{"n_head": 2, "attn_scale": 0.177, "tie_embeddings": false, "lr": 0.00765, "lr_mult_qkv": 0.4, "schedule": "wsd", "seq_len": 384}
Each number is 128 + 24 x the weight over its row's rms, rounded and kept within 0 to 255. Layers, rows and columns count from 0. Numbers have three digits each. The size before them is the row's rms in percent of the matrix's.

# down: layer 8 MLP down (transposed), 256x96, rms 0.274, rows 158-203, columns 0-95
# gate: layer 8 MLP gate, 256x96, rms 0.257, rows 159-204, columns 0-95
# up: layer 8 MLP up, 256x96, rms 0.243, rows 159-204, columns 0-95
down158 099:151156087114137138159129127109115156110150169154077174145104148130143123105189117132116142151118140133113172074135138109147101111098141153166120139081128093090137165154154134135140142113133125137120120150132095115123192124163104096118110125139123152120103140146082114129107133099109142108
gate159 107:163097113124137121137168118106140152101124118113164119132132077110163121176077071126111101164111118112140150126135126113115120098131077094125109100122126116108137146141160099116140125131123135117161155130187075100160121121109088174098148125109104164136151153144098117111142135131155119124
up159 104:091109110144146088166132113140127098127123121127187092146125126126105197177111119100154141134172134097110121106112167113124150137126106116133130096122146099136119071139114122147145132143179137105110140159156114122097125134129110106121179105142149122123145153128155124113134079096088161143
down159 101:134123119094110117133074136131115112085134124151122117153135153152100118138112156155146080102153134077128180071148128105180120161142119122127119166105155120100142071110142101142112107116124152089119165105152142124116142100140154141131092128135109099140136150156083133116105089110142133125
gate160 093:150131119122136065147140133152111115139116121126110107120129132133116179148090091068152116138131130073178158112147187140155115109134123159090136155144137090131115141101116114126114132122111151116121126103116099123083171122150100145114108127151129098095151146110137152138174122090145172123
up160 108:153161137150114173104105160148138135145119097103136133096105121121104104152167143117096126122115117143155091170137142159145162138109140124156123095125135088125111139092151156145144151116147088149142119124148094141141173072131128093090129104123126112139141168142120181109140187101161129147
down160 106:148139133095161146144110102177133172112132152128128100143136119145145143111172135133095134138131096146133135089170159151064160150151149119138132104186138148123145098123129113110187091127179099095123170136110132103146145126143095150093160120124115133138122106138157117119114160122150130147
gate161 103:173118124082145156097121090152125071179118099146152169123161120141163164144109114128107130111092121128132134156117111143174109169144121109134144148145138140087107097117168146087130128143125130154127110161142143142102136089159110138137134125166141104106144117133115152180107091125129158108
up161 099:090124180121131120132131133120101106115106120097138102133190139167123126054118163141109094135118141118152111106131128123087121113137112105129159148133111079115166101111130144145168111165171137116130141146109142170120122172108143120143143134132110120125088158162140069089144127129150134136
down161 099:150106112074102159103155153114147157125100168113115138108148119141107148073159129150138105132112104132124141158131106166113142137132154108160148117140113108138126133156099163123114098141136182108120143105169126153135076067137136137130104115139160087165131165107096146126099149157149125115
gate162 100:140126164121151126141134112156130137166149139138138103090105109077098140149138184153136133114122151108140144119096155143161136118098142110110148078173143125151178135129149131119161170131154073060162125122117124121124123124147146131109116145133147108095154172091097157130140126132102147105
up162 096:099157180151139121148107118095128131085125116092076121125193125146120176101130129157104108135126141115147133150131127112098087104162144165123107137108149149145126132172127112184128088140102158130118146140136142096114108170159111096133126154150147149173143103132107119141123138147163134150
down162 092:108161118178143100109108123102125146042085097166147105163137107113126104136045126122133120127133134132129109153108121108145078117114136114123142098106154140129148085137128117163118145087125111124154150127098083134142148126091121148113121137113152103153129115089118120147140152114143138114
gate163 095:134136096113134161150125139122127110160127131109135136120131151112150159157149111083132122108124158145128117164065092136090105130087132130087124112142100108144129145110122144109178115112164126089176114116129109165172161116162120131072160161148109134155113108155145115131093162112126141087
up163 098:122130102133114116158120130118127125121123147155175169158128125133136141110119125167127117130102126134113152083144101099150167119137108089108087162094119121079172091165135141162120153146112142134131139123134167090170158203137151126163106106143138128097154154086120124109151101132117116114
down163 098:095135117072138107119121125122146098109105135123109149070124139151144158116171132185083120130132183102132110125143131119116126177116095107135102135129113100110150121134140189119086116103155156151080160149145135119112133166118136129149173125135160132112115105087155089126132127132113134124
gate164 103:126183140146126072097145118141136142102124107134118138136073169084121097104160101126091124096157132145108172152123113132094107099130103150105154082090134122158111075130113124113152159139123161103146137161154151095122109155121134116103102133113097119134154108160158143124117142154121120106
up164 092:132151090107090128105180092099112158136102108128107175129095083099103138135114097169111123101122144113083136144116101108155074131101128125138127145086118132133132136121132122155111146124101161118079106099151122157122075139136161120123124128112122147127062118157153131109126104129101103108
down164 100:095118126198135093100125124119120144112136114143131128130119100084125169135115071123149152112112161098095106155112145092061126121157110150085127144143165134132133069140105141108097128139103123151130087129117110100131106114144132124119130130145149087133121122123137134052132140120108110138
gate165 095:117102133104091102085081102106129122117119140139136125119133100107116120100089127053156099154134170153152128131111134144141102125142124138125152083148141095150141172098133114108103072134144144106106094174092113143109146152109137142145134162095111122115145168167139157147125106119120128144
up165 096:161098110143146124153122147137139104185138134111110169132153111139158102127094113133110115105095139080141148149156130108104138119082101094142152154093095130137077156132103097125104093126132142151148118114094146135084100135147109109155132157159138109096145128133118140105181109079146160134
down165 097:140103103144169167117105155155117166145147127079150148114132119135131110105125088128121154172162077124169153123127101068156125142088133172139111121121088075151149123081119102140132123157152144098124091129115134135149121144103141142119132111123147155119136144112173111126104140152167120139
gate166 100:112156091115114141138133135135159110105122101116136189111116127108125159117121162129082120124159120141132141151075144105135142148120086152097140085099148094133070154145132114125128063105130154110128126130185178147111123125107086126098133126152122151116124173118140110122109104166110128141
up166 097:155121104111148153087133145124135127148138092170109089132141093161122094120137107127157162152147081134146142157143122151090119108140158123139130160098145107112150158122106119124122117119104128110183095108082074116111183091113149153157137113141104128167159102109167139141116103135130147111
down166 103:145156141144143119097100133132135100179121128168097135107118123124111081124092070096123140134159157096166133142180115152127122105139118134143111193126098126126122088144134120156171121108116149128131143156103108151088149112108155104104119147161140105118143091143144147161126166095162126117
gate167 102:134168126149127156112123113166154135134122129134134087118102065155097174147117112099106099151058163095133139124084116088144127086135124084166140126109141132124133081117134100153113143149121124155121140165111129148114122119154129118097114156110136100089089132156121118128131124087133118100
up167 102:141157142145142122095116136127127120152165171147122156144115140171111160090131123113116114163091185127146126114139108095102120119116142128104183119102093153150136132097150140122074148134111089140146112127097133100145121171151129123097154189081164130140091125147098106123140113118112114151
down167 105:112112166195093124184124128132135131165149110106128133115127129137139108137137127166159114109164165148159112177116145130081133113071152148130144157184116109130145115148132099127145129152125145109135145137107124115134136113116136101134143147100104126195085155130125163144153127128079135122
gate168 093:114167120144163093120104108170092136130108127138134122144082158147118132104141109098144117162117120170134091137110071162139070148086121116179122168148127113149091121084121146159129109141135133168103112111158127127120101140149110152144129125155150101110107105161125123114157131101155158112
up168 095:121167072161158079134140134115151131117151148136145117094095125115153087145138131140137137139165138157166160115138101135141101124135087118125137132094136133103096132161056139116140145114130120147144136143168179127107180133128156136125115146158100112107130123096125132115118115104193133095
down168 097:123135135145089161170110131075099068104115126137077130176116116110123151125136131098111096114097103129131099121143148151087157165156108125096125154134129125104141138144140166129102129111115158125098157137122098108126092150112073146155099126130157119127131134149131109118128095164160175150
gate169 107:128135140132104123150148120152157100140139161127162136082127174110162144105108120121123085132122164144119130159107143093135130131115109152096182122106148125177130111106119128138077155146158155134162154132151116138140130136179120096136171142089129161190141165113120116103112107111086120143
up169 102:112093121138165157154144171106137129133088124158141099110120117140129138152131137157104104122131096114141173099147165098149129094129162103121126097166145108161097109132126105145148081104149138148159122148160098087139160152176125120153062168123148148171122130155127102138137138142119138137
down169 100:130137126136140096140090148135103131139123155130111102145152084145107143097153147115102149135100144115130118168176160096076131140139172122164141149140125121078100112085137140081169109102141161131123151155108128123105109096123065108140161117137110105126150155143163106114111112172119134112
gate170 105:116139112150128117122114122144146131131103146130122147132123135123101120120114128090104160118131083124087137158110116151141134117096093142196137146092145175067143082130140140094156097170145157092098096126128131117148157095125105159182108136134142149120110116144120161149122170089145103105
up170 105:146139172102102137123148153084152106113070121128157126131143139127171138126134115113149111069113122151170114152123127116124185153116143152130132118098127075146151155140159147163129154117174122132116146094131108127118133118139124162116164140111084174135162142106140105119116093155125167101
down170 103:131116148117111069153128119095123134181104100127121136132144081111152132072158111126134086129140156113092157089115126134059104124139126110104116106095158111117107148131119176145171157142143143091112139122136137171133170101137098113131154135144113132110135131148100122130166116101113097125
gate171 102:146115118166123127117146127091084109091122087092137192154144119117188170085124136107104118132112111123146125142109124147122182125129089097126151154077127114099126149141138165099124142114125123121177114158132098134135149125117155169142087104128114153126112136111113082137142130154144140144
up171 111:117156124110135128120133072126123139136113161165139149133111127066130146109174145144162123094112101135102159087122143128139134129101138121103146107146133085120122122120129152118128141086146187153169076140152161153133140121109156131109057097111143093126151146139150126173113123123112152117
down171 102:124143078195129149116153101124126141114119136158112094102107150124107139121103147140175113101120132141129169135130149157198100104106108123111159124139121150124089092106125124136099131110093139160135113132101102138127119092132124134093058119132150084142133107152122108159127118138177125116
gate172 110:154101127162095105106114141143127132107158146129116171136151081133105140095120105120155123166121144154149167136076152164115115094141077152092128108081144136147148146144160092104167102139109120124131132136163132133133104175122115153116134136126128119161141080110125147121119108141179095093
up172 105:140159112098163151113109144156157136099167090163148103146098147092136169154152148108138126135130069118176147121115146128147129131095115125129116153168122168130156162116125144145131165123142123094153128153146084159162099146103082116118135129147149128154128141101132149127173101108116126174
down172 101:141144128148141081183101152129175163131119109161115104169143124070094154110138128179160102106143111102123108167130107108069123144140125155163127114093096112106103114103149160150123165132149133083126111124130130144141105103105118104106129135154170112111135116108118136129116133136113099103
gate173 103:092160076161154136123091169153117121110150141077161093164149105122145120163105100101159129083178113119142143108135114118131123108145086108131123112103126129132120147142103150112148133136190114174090128174146106139115133092132123141122140089118108147145139101127139155116149115148124103156
up173 098:113129127117184085128154152076145133098117100089187090122141108121123120143124089122105117103181105151086113128124106155108134131119127137158127118118095120125102106089109123129109111146164099115128145178169130109116118149100175128136144123156143153137133153117124164109148154179145140145
down173 100:131113144163126181103080143160101099099140159131099143117153161128104090162124112097124153096108125118141142074120130104173124109126079136094112141149158099148140142159143111176078115134154128125154151122103117120129120097157131157145087156116115119132104115125139133167161128145113152156
gate174 097:144155081087144125130136116153112171143152119117107131147075105144166114130096139099129146144131130131102136093120149130143150107126161102160116129102113109068136166188128134144138134107061113147103096137080109122097144148118131137137156136167114133164114117108153097098139118129163113111
up174 097:182125138104138117078152114156161149117155153135108089148088082156124114106139144135125109156154127127152117129139156144114097143123155143140124119137142126146115160099162115131146174175120133155123142112093145100090165159139145121132140107088087137092176134124116105135112082169097110124
down174 092:105109066134151096086122117126124107159120113098134099104129165142130130167120138124114106125125162103166131099091133130134133180158103129118120117124151116129148147154138135079118113099096144138160056151112095118127121131130096122137083147181148147157089105152108118117148140133159153141
gate175 105:129107141130107119130116140145088142143136136125169125108142161162115103090091132161118135108155128127113107166136132104151152120100051184165131159134147152131119151116099101123135106135172095146118104105139106091137095143114122143117112170145139141134148156168097112137089147139117130187
up175 111:146137144117117103146116151145160108148112125096141116152120131097107121075117105097118134131130167198117138141075128126140113144119161150089138107133125104135151132141153114090133181135066158111121146062095137157126141134108137137128164134110122116156114121108167153120168120099107104148
down175 107:122143112122130109115126100111125110115130136150133138130133078103125119118165141118111134095074155140107188139121108099090100113161154088153109087122095099133117122140155147122110136104119099150081186109155125128111193127106081145133128146108085149129137154104118122094150112092138141121
gate176 103:142161136060145141136150180157146129141148113131115162152164086115129130100147128115142132155132120185131119116108125127145139081161141166154121152125136121153099156147146120091132103133152134097119135203149164140141102096125139131087159136137111146159128111116150135140135147100150126173
up176 097:144173146110097112133134142129134130148165092094149141138141103136110112186155107127148147145106127153121106155127068130132135107132156160163086130128123110098137166120176112145174138139149140099087122116136119142129158083092111132125106166158089151082111139138139101108095092128124114133
down176 094:143119103125100135116126142102114123091111128123171099152135126109103125127053096128109126157106089095185147110101137140166135128125106129070126154120153125115142111117144117110138122149115165117152114131090093118113068140142165135120094120142099087139094141084130099132126146124154164151
gate177 091:138067115133156160122124164133089123106134129143127157111135149130092174107156146132128112130147121137132124134104087131139124103101129137137109201139168105155123136134140102093061087156136119122135142166121139091092153124162089132102121152115133144115137135135163103175154145128093135117
up177 103:182134154169089092095138129144119105135093114138114129118164094146142109113111117096113131094116072135134117140151105125167116125153109133097132113102086151161095128141131137092127157137209096176121146132136161149132155142128109121132155129140162120113112143128102122138114094109096160135
down177 104:102111124143150054099130164121165118111132140104113115093145088159117164104159083101105093136133144103131090111119094129031128196095118134126127104135136128162127134122107126132155110174119144142123119122141120104116117155109136125118127131132098131129148144147103127133150141124133121145
gate178 084:098157134140112065161158140171143148132135097105125121170108105117143172163146125143148077160103158126143183160114131127117130152096110157116105115077133117111111134137105142108142081164102108116140099110105117120127179139118138147123130139142133122124101151128111145093115165111144085136
up178 098:153099130135111116129133123115136091095110122145146159131134154122101133103109135154127149104107115109113062139128142107122141136120121134148105205136153106157158117121103150150114141151148158145120156148131119185120082126157164148135105108131184066106159102157118140129173142151113139118
down178 101:153151126087070120137141140162137134141122140132103124122130134141136077160097154126118104164136141156111187147087116131145149118155070081079123126093140126098151060136105131117120102125114115139115114096155142130118098102112150123117130122109157112134114083118121097090137105145127155119
gate179 109:162120129133125120166137131166131173121114153135155162141115148143140121130146137135147111173082062081158118155157145165105117108130117133143140150102110135113154124143138129123136146139149172071109143118116142123145098108091146163120119157100164106128152119148153118138089095099184114101
up179 108:077146133157143180129128090103178105135171139109088165100149131084140112146137151080170148103142151130091118159106130123113130096112090099148131125122140177161140136137064107126140123148119096145133123109106132133110128108152153092127153130138106153126120135112134148172127144146120143151
down179 104:139136123043141161125108132106152140131145130143171116158089148156136144135108133109139111149117128111121165056108152122154127153094091131137119109128139109133088122123151160092105146130127141125149090156157183136133133132122146118143097101129114082093130119121122112142095089104123162096
gate180 077:101085087166105098123082125156106122103148132122131162073140112084122137137136191106115100133111149137159127103133132136153099174117109163122153097127159151147110104131116096109141089143136121130088132168154149143111115136120098153086096127116107120119114135109114141143119108106177097127
up180 082:147148098141107145122142102149124100098120127120151131140101125129155118111154176155122098129145149135155119139090132110115192096156076107168151165151123135133121153154111139152117120119205113097098149137114182167111121099111136158080118117115119145151136136152142107096124138123113128098
down180 085:132136117137165144128136080080131174079117146120122151115146158120148131164127144178139129142152134116118187133129123118113129142069137106096137083124147172109107133141114132154144122137100066120149144103115074112108120101137125114135118140133118125166080144107126140149099134123083113100
gate181 107:096097114139184096113138136120136109114117124138180148093153127149120123148136166122181107143135162139123102116125098156122133108127094112107123133175133140109129128102141134131187096092155088163138210143142122144107115151107105146131125124129123180157121155140162125114130127119155151118
up181 115:117171135153133142105136104117115115164158082151102146118114092114120122126104119128181153132102099124127124105123136145110175178126131154149131183135134118163126143120120143120087118139076162139138098131102141124110194152130087108160146116189125143115136129144154159152130098101136113142
down181 104:094134123087133159154152121151143119138132130170130131147104069088164126098162166135101116117130133151118108098102112103128125127107135126117096096104090071108102115147124179166151126071137122137106116132107102148127157122103101123099153134121119138087175119115151153116119104159145106105
gate182 098:164107134121153150109128145125086180145158124126138143110114075101139114129128151123101102113150129124106130123161119159122118142099076104133152123149132109118118112134126164141118070105139127126118144116154086110138130143104125108155106139094096107161206095164092132147090126119084145103
up182 106:128120153101118133111082145159083160086139138096175104064135094115143155106121158136177091074135124128150130127134131160118111106102104133104119143119109137150129131152143163114098137129117105134163120100135113145122153104127106090127093110157118119165135131164117115080097084115121124146
down182 102:114152147127111124110110131137164102170106135141110112139104107144120098172155150154097124123110108158131094121092133151095120113133127165168161130112118163129119153171136171137235108128106139130154128101146107152151092126138141119152125108107144119119117121133158151152088144160129110129
gate183 104:058137114131153084095131096113149117112119159115185145107173121142115083106129145129129116112116137093104117144185099150138116120148107139084136101129145120136143109132119136123122093131134118132111095168167119152106089123127152135137135124133126125117146149192143083113121137125128065106
up183 101:178132117114092151117076142118149116161119112153136151147128107110138116112161102145108136136116148121112135127114149111137090111152205097158136134146094169114113123148107073131119112133085166125153121160112139111123146101134124083121147133151129143136129079097144180146146097107100146157
down183 097:125116139069149128119177129166119136122133135146145124120147113118128165105148154165107075160091116159116124078133133126127111101121157174112108089137122108142163169119158155127130116136159101132117139174127139162153153130096075118133165139114139133120176113142106159118132112124161096158
gate184 094:170122149134143160124114132117124154108113114127110156109141118116116092116169128165188126109134139132162178095172137100172152147139159156104166103115104098128130135129132145132132111093164081096146124153158106081120169109118123113103132131099102114162187131128134115147108124145103122111
up184 093:157139119151122109108136140103116108124179093131115158121148100134124154124136065148105114139104117164170161142138137135132120118127133145131158149164141147097094119104131092120126166135142111118127144151150100111134134099088157067158119118135127098097133123088120172196118144117105109172
down184 096:191129165096111146140113142104128136113082192134107115136116100130113108087178139135156101132134115125121147141116154124175130129120142113163129155144163147178134130153094104113122098138131116141097117087128128110122123124142108119122124086139058120124105144158115125105142192108138131119
gate185 114:142150123168155113103088144155116172104125110101132114143133139134094188138155154093123158122080145131106157121123114114119112165146136112080159132089078110130123132159108111120180120125131110105123100167139118118113108114080164132138134140122153111163146142088117133086112148107135094108
up185 104:104061122130139142106126137155130153131147118139151126123113119143172114136108137135149117120142103141176099100124134091132099103121116106100128085127102126133147171108124150091128145175127093143130155107163153155192126136109078141133127123081138109131164069169144142125128115164114144135
down185 103:130117123118125154115160153116139147095178108128097173130121112130085136120148130174129135116085135121087152181124117141118141120171174139093113138101129139161117141123111153145142165100077127122114121138130125115079132079081159139164109108155136143134146145110115095120110149103107083109
gate186 097:127093123145189110124144116145092115122163176122139112154140157136112120133136107115118125114131092166121113122155128165154149108157151149150116163135115092138106100116165106120150113109096118118105091169130128104135129145122128131084092165163084116109124151088113114141172153123097144068
up186 091:146145100127103176150119110129095196102134066097098170119128126125138107116148146129144126127103199105176112083136131118108117135131120097125152163126111166095139143147108099144147104124127101163142154133104132142152112117151087115103114136135122137103092142111115092104094136128129143114
down186 094:107102121099139096105103094142124090109202131125134146138147138157140128142156109100170120109132123132093163104154136142136171148111130146140121123107124129131109104154084139076155102096108114182132120145147156121114136159158176129092134150087123138116157128111087128122122101137102135082
gate187 106:118128114191137145138125115102151147125110134111155129133125095163128133150123098158119129150139146134133083185104101134141114119124177119103138084145124070153161110139148123149125085182106131120121125132113138104138171139157153165105125146162120100146151089101145133159092122163138109095
up187 114:131159142120092121128156119128155132140143168117149177135158082139117174134128095093128105142180157165096124134108104142110195117141118124086096172086124126091150108146137138179120111153153119130145147139141106103103152148151104112155140154115121122119122157108128137129161154155103112116
down187 113:125153112169132162161085121107099096130116125122150131139167138121115106121152171141126115120101132150130155104172126143163071168105130105154134093146140156122137114097170105093118181115102123141126167102113118112141112138148094177119109091140114124089123121158104132094110119130116168151
gate188 095:116133103152127145159108105152153139139140157100151158144130161065139157144115117090166119129106158162124108064154128115109106121105132132125085161147143169058142093121141138117137129115163126103085162163112158132142134097143135130114102118122124103126131118115083125134151142097102144110
up188 100:121156161142127145122147143159138120153119148129099094099083126098098116119160150111140112163124151144119113107154129121095083118118089119127132118125122156162103133120101168157150154106158151114135105107094119133120084131125128145110183105077120118123125129171176123167120181139073115145
down188 097:132116056131127114126126089129132142164132151128103164129119103110160121071191113141142152119165171121122110147092124115089117152124118137133100119151145138144126142141122165140131139154149144097163147150129094130139132140141108184123124162148150166099128104104099180133094143129104099122
gate189 085:106129129086091100131137125151127129109177099086132143136121155092133131177107098119124122150158108154174102135173150121149125101142111183084155160156123153129151154139118123114149146110131145119136143123113081075146132111130100122111153135099145113172132096129091113163097110102121106138
up189 084:127112141118142149111114131111131145132123130186118112063140119081150163075152130145105124154116130090171118136111140124040095163121127098102147155114099126109127099136106130101129119127145106107101136184139148141108125100107149100142143148109089091122159139116139137123097141146137124126
down189 094:161140140180115101112100161071123126165079122079128158110147117102094104121133128146120123141135121095087150097108113112110136145141095121178149135146143155133158164162102135169134143142122132145140100133130137092094084113138130133157126129104105106132162160152099125164110109095104108117
gate190 090:099082083118126111111117120144087107128141167134123133147141111141096133162137109142147111102126130099137127156144156159132140106087133118139097116173107102150105066139138138105129128093142104075110087084111138113131103122129174133125110149121122100107151128080153119090129123154114072102
up190 092:094118144139126113131131130120164129128118170159114115130099131108188138134098090166153102067127075121113138108119139149139112136140084117095098153175163117153155108128132136073169145151151147142152151114127165131136130166136180130143104127095124117155153098151135128155123128117128151127
down190 094:131115127130145148121149151118140155113106119113142091112103129089131126121069161157155135123129105141110152143144123121086163153154122203082168126124163129122149133104143141099102156163125151143151142151127153117145081156132148099150120113143078159139132143136158076141099135123133129174
gate191 109:111132167108095156126119129129131128148111158153120067091138100092127166140112148090145129105110139131146156146129150089146100103108067111117152123122103086101119134150156121103118119169112125134122115117147156087110085103105131112132129162152176134137122115116118153191104093139099141140
up191 104:133111153170103087140097124131140171121079139128133118101113140096158124161118122080141115075140109122096121160102135138081108131107089125115162135101121132150171142174118131177135146110125136160121110120138105134091108096139133131115109128120160108151162133185130103131091168109132111114
down191 107:141111134124172157156141107146086095112146140085134116165140144159110131118159133191154098136142130121192086154115143141103151140120112097147113112126107113183104155096165117140139181111121087109105125114117126119166104122120106127110124116137076133101119133077137124133132126144128120152
gate192 101:143135109150106129127074187165138138106126124109114124134134113126129140139143128128116128162194137128146115168104104183139107099130105120142143077106104146138151158168189134146162109177120164155118133105156125126154127132144142123124108130158145113109122114123144113150159123092168151085
up192 098:110137144134162152176111100115136191099147099138118149137156097131143127111132066079161162137157118113116121117159093138102156144143076118119115138130150131108124107126113137113142092156132142126103128100125116108090105147121064093142180108140148144115125147133156127158112117157151143143
down192 102:100119129055159131080159169116109145136107115118192140159130172125104122152147149142125084106136115121102153116162127113105136107120136107140143161138153159136062125088126129133111141120138152119168114181134146110126166131113156115158132181124107104132128122098118132117105122139113132120
gate193 107:110121088112116149113167108127107112153146124150114184116124140081143156122122136139139119128144085098123144101129180086143065145114107128171146121168108131128122138134149143157104118110102087112132108141111128156118163142127072096132184146157113140117172155120149120123118095137140100113
up193 100:134128147076128126157132146098177088124107085160084062122154159115157118105097124114155139097100144169139115155158140104135139123127114139150101131158120103156146116079142114140120168124088125150130156095115122102149162120081138124101094134155127122100112132126135148146165121124114108113
down193 098:104103190158158112119061154134107096127135135088152144075151145143137094158102071103106107148138164141134109136141143136113114164140102143119123150155136156116139109123116110132078136147163123108102157155126148100141141150099120126132145128127109080157121127134153116127114179125133124163
gate194 106:119143093097127170137102124082083116121151148105118150151132132161132138183122130136124121098105068147145142137130106208129153104158103149143177136090112107153124160101137126132171146137088109136124128126103139101160160154148159138138106147141138139108106128128134091131134119124168124119
up194 096:122181093141111104167107135131110177137118124110141105148139134127168136110149114113154106124058133108128129094154169177135175112155127144116102161105104157116127136126138093137133137171129121127145095128142174115109122138150146133162121109151150125125087121175132095155139138117154141076
down194 100:114127094140115136104119132170193104138111147106138126138095131124149182135149126094149101088141127106101078174106110152132131137189118158152118126135165162153153108127070103116100098139113135108118124122107170121097103128124127117134126147131085094126134149135135121161092130127154138156
gate195 083:105118137141133141096124097110128153129134171109142115133149110104185139155113150154174097144150145108108096089111134178153124099092084106131136147137113122096080112157158165140141114152148128136141109151181125126104146110094126147136104139151159119148126171144127126092115099166124175124
up195 097:118119079130128136127142146050088150127079124152121119121116131087145128106136096126114135110151125143099145164150086109103126140100123108172149147083164128108110101133087092116136136120118129176147129153124153118137102121137108101096141121132113102090114105077135163118131158141084110116
down195 097:185152110061133132157123157115194127130120160149147130142145160128140134126144122122118151124110139178152108143175142134116137141137124119138109144126124139135105106111167133152080184106171117118089116145115103133110100109105139149133108171097127135109105093165133160094156156140119114135
gate196 113:151101111111117089142138152182125129149171109139106121145133123098141129127126123104122112139125174162191154152142125125131097129110088087147139136167132119136113124109156100147128144131086136134071143123152116148089127155114154147107128135144110158077123132093123141199134136080128140105
up196 109:132118070162117111098105143154162140088137091126132112133106108089127132144113160143115120135121153129135139144116134102124128129108091119163184129159126119125181137134131137133128161116111123137141164127111141136091121149138144174101129122105184132101115152116147169081171147134113171065
down196 106:146125170148122134125110119141182116091143133124156130122143179146095122143110113120140132148122136090126118144127157139093126168117075122171133141122096119133172104159108113110137141152178139116114124169174137142137125117118109090046151102167144141175116158138137114148123150117124119123
gate197 092:187138154119113138135131167126074101137122124146119107157129106144120159125108080130095133120149093126089156139124108101114111076107153112141117104120141123134090140086132125136131114179152123132143089152154145101103153094064113129119128117107159114097125090127094128145115175146104147115
up197 100:148160147116147116123150117118103101142118142136104156138154106139116117107145107149123153117094117091101142151122124146092106101187104155139153124085168090100168087110134126151076158136108134146145130127136139140142060085092123134115122149112095112136119117102092103121111176150164128127
down197 096:148074113079133166129143147110121106089114168184110113101133135093157119143137124147109122112150111130114134142126093124125142166095141090114108114152105161148141129134149148159153139109155131140136117125145089097087137062151111155111147100165157162135123089108154113117165117125117108109
gate198 099:090117136123114173136111141113087136154136152109146099100098152129129137125136110130109145111140136148128145151129178066131135092105123177140102116185137113108138133136093106129173148130163079175083092146136135127115118162128103114093103115177168119135113119097134141136127150117110154136
up198 104:125117173127096147127166125133134129130126101157128061173128121163149124189101137119127127153118122125166119100088129151129158090080128100129109119084153143138109126151155108138127118141111104130082121147083143099094142099137143112111151103107111115148146102107134087132106105101123128077
down198 104:205111137054113150111114126148104112115137075171104109094136130141121106125159139168107134128147135145112123148130130142146137142129148157136132107124180107161106109120125134154111085113149145092098158165118104148143108116104136157145150100088159111121118139100107143116133131113168139166
gate199 092:144158097129115140128142147137121147101119116122158107085163161104138129106111079094137114162092114162150149119161123132193110157145167119158115109133160157141171161109150119122169142120122135118138185150139189151107148128099098148124127112139088100123135164108121121124130152112109110131
up199 095:077141145142162136080115123115120083154132090146096166142123114100115140156122136132120163106156115133157097134118161124097183098124128129147167170120138105067131136119174145144145095172123138142120110146141108094143148123140152098121099135136151126148139108160106158128119089090143157124
down199 095:098103171097147110088062150139129119130105103147116111183122130124136169134102130158121159123132121097164141200094090155157126106125100138088096122074109145110109132144083143112132112115131120134091098117107141124112107127115163151123128128119138141134149094132099125141148123094133123151
gate200 095:140135136132152157136097099149135112111192122172170180139130136129142143166104182123126112110103127119087149181111170134116125147082095133122128126123093102126106116128128167126127124147155132117143099133092182158117137119125118161142148124133090116156087157122134102146094144136115146096
up200 095:106106110105134133104125102135136141195109133090162110117119145092101116122139134108088127117151125153167149098150117107124124138116132151118104075123124143100111160136160116105138133115131078143143122143150102129136097164121084090121161126137165105151152139097133169128176086069138146135
down200 096:203142154129121115132152127112098142117139132111125157156165114168156111132153168095136121141148140121106098105146121118041105139132100106144137145102123070156122122131123121128177115106127163123110112144100152168136151125156161121133159143097156159146118122156152113126105124129105159120
gate201 102:102091140111145164123110138142101127154151167120102113125125101083092123123126145095104135162135128089090133141120108092153111131071127082166126113115122128127127137094121127170170098083132085150143103148157125121088131097123140133138118146144142081118153168141111083125102146097122157135
up201 111:103125145094150136092092126137092120151148157130131129105111116129116121128148195155141104096164144117110131113135126141157078117123128134175105113162119120138129138156104110155159120073127084097174089126113150135140101159117120129138165139112172095098140169161134081148135127149134122141
down201 109:144133121072108097101118117129147118101136125104106161150069130149105117149148139106167105098135133136134145130130119130071109125097143109139146137163165094136158127106112155106153150137115120108135077095147153159094120103112167101159150113101156106112114126130120092134158133189142140092
gate202 088:113082114117124134164165126134087147121117163117156132096141123165134170154179133180113133111171172105140097167134141091119118108126093094131130151134122118136120116122162166125097099125133141124111099124082172162106114162129140088130120147094158119147125115107112107124156127118101087136
up202 098:128086156080141132103151107140096132143099139157171165100130144158139135099146131122153109110154134156137105151130124089094096085115141140147128188153110122144096136139168126099131101145073158138088078105098147138108107149138123135144095147109093124144107135151111140141146102104116116147
down202 091:108106107085123122170164115161159127125161157129130106103131114098151129153189105134110156115128119078139134136159169106161113125119163151101097131128111153107126111172104145133167092102134149106118175124112160155092086166123130123124135157112155098102131115162128150142115096103129122128
gate203 090:135175104147143107115131118077096097111143119157132127127158148140098166124121100175128102116108105096092115139104132134099148123168136103104138173157135168134134086114116106132131134149138146121116119116137137116100109154187142116146136071176128171125143160148144141136115096129097084152
up203 098:135124143125155141126110135132134203120108144107158119104155170128120121159132112113138145148119109129096141088094110124121160154122152130152118094119168126109115115118183135123148174097178152118103149087135116115147142129114156139139133113154114111139124151191111143112101186078110132158
down203 097:150135120155104109085097127106093089130159210124121114144143142132124125141144163143133134108138173091122097125172174127079092145097167158174126141101156104099143130156128124124100103147122114100087148120131127108116137132147117133117145100123144116092119105139155128153123114083119142110
gate204 090:148118120139113156140086095109093108173098145099177100100151107147174124154096113119112142117136119130136129100147114147111188118121137140133159109105108174127159150145128107136163145078103164141135109122106115100094150131148127138109143148167105139107119177121069112145139140092120130133
up204 098:136160106118150127142112124130094150108139138119066176154141159124098121125159118118137129125108087117153131117181119104126098123161189144133167122135077142112104149087146117161123150096132129131075126099092131095151154129154116108137119158116091127110134147168153161165122124115152136123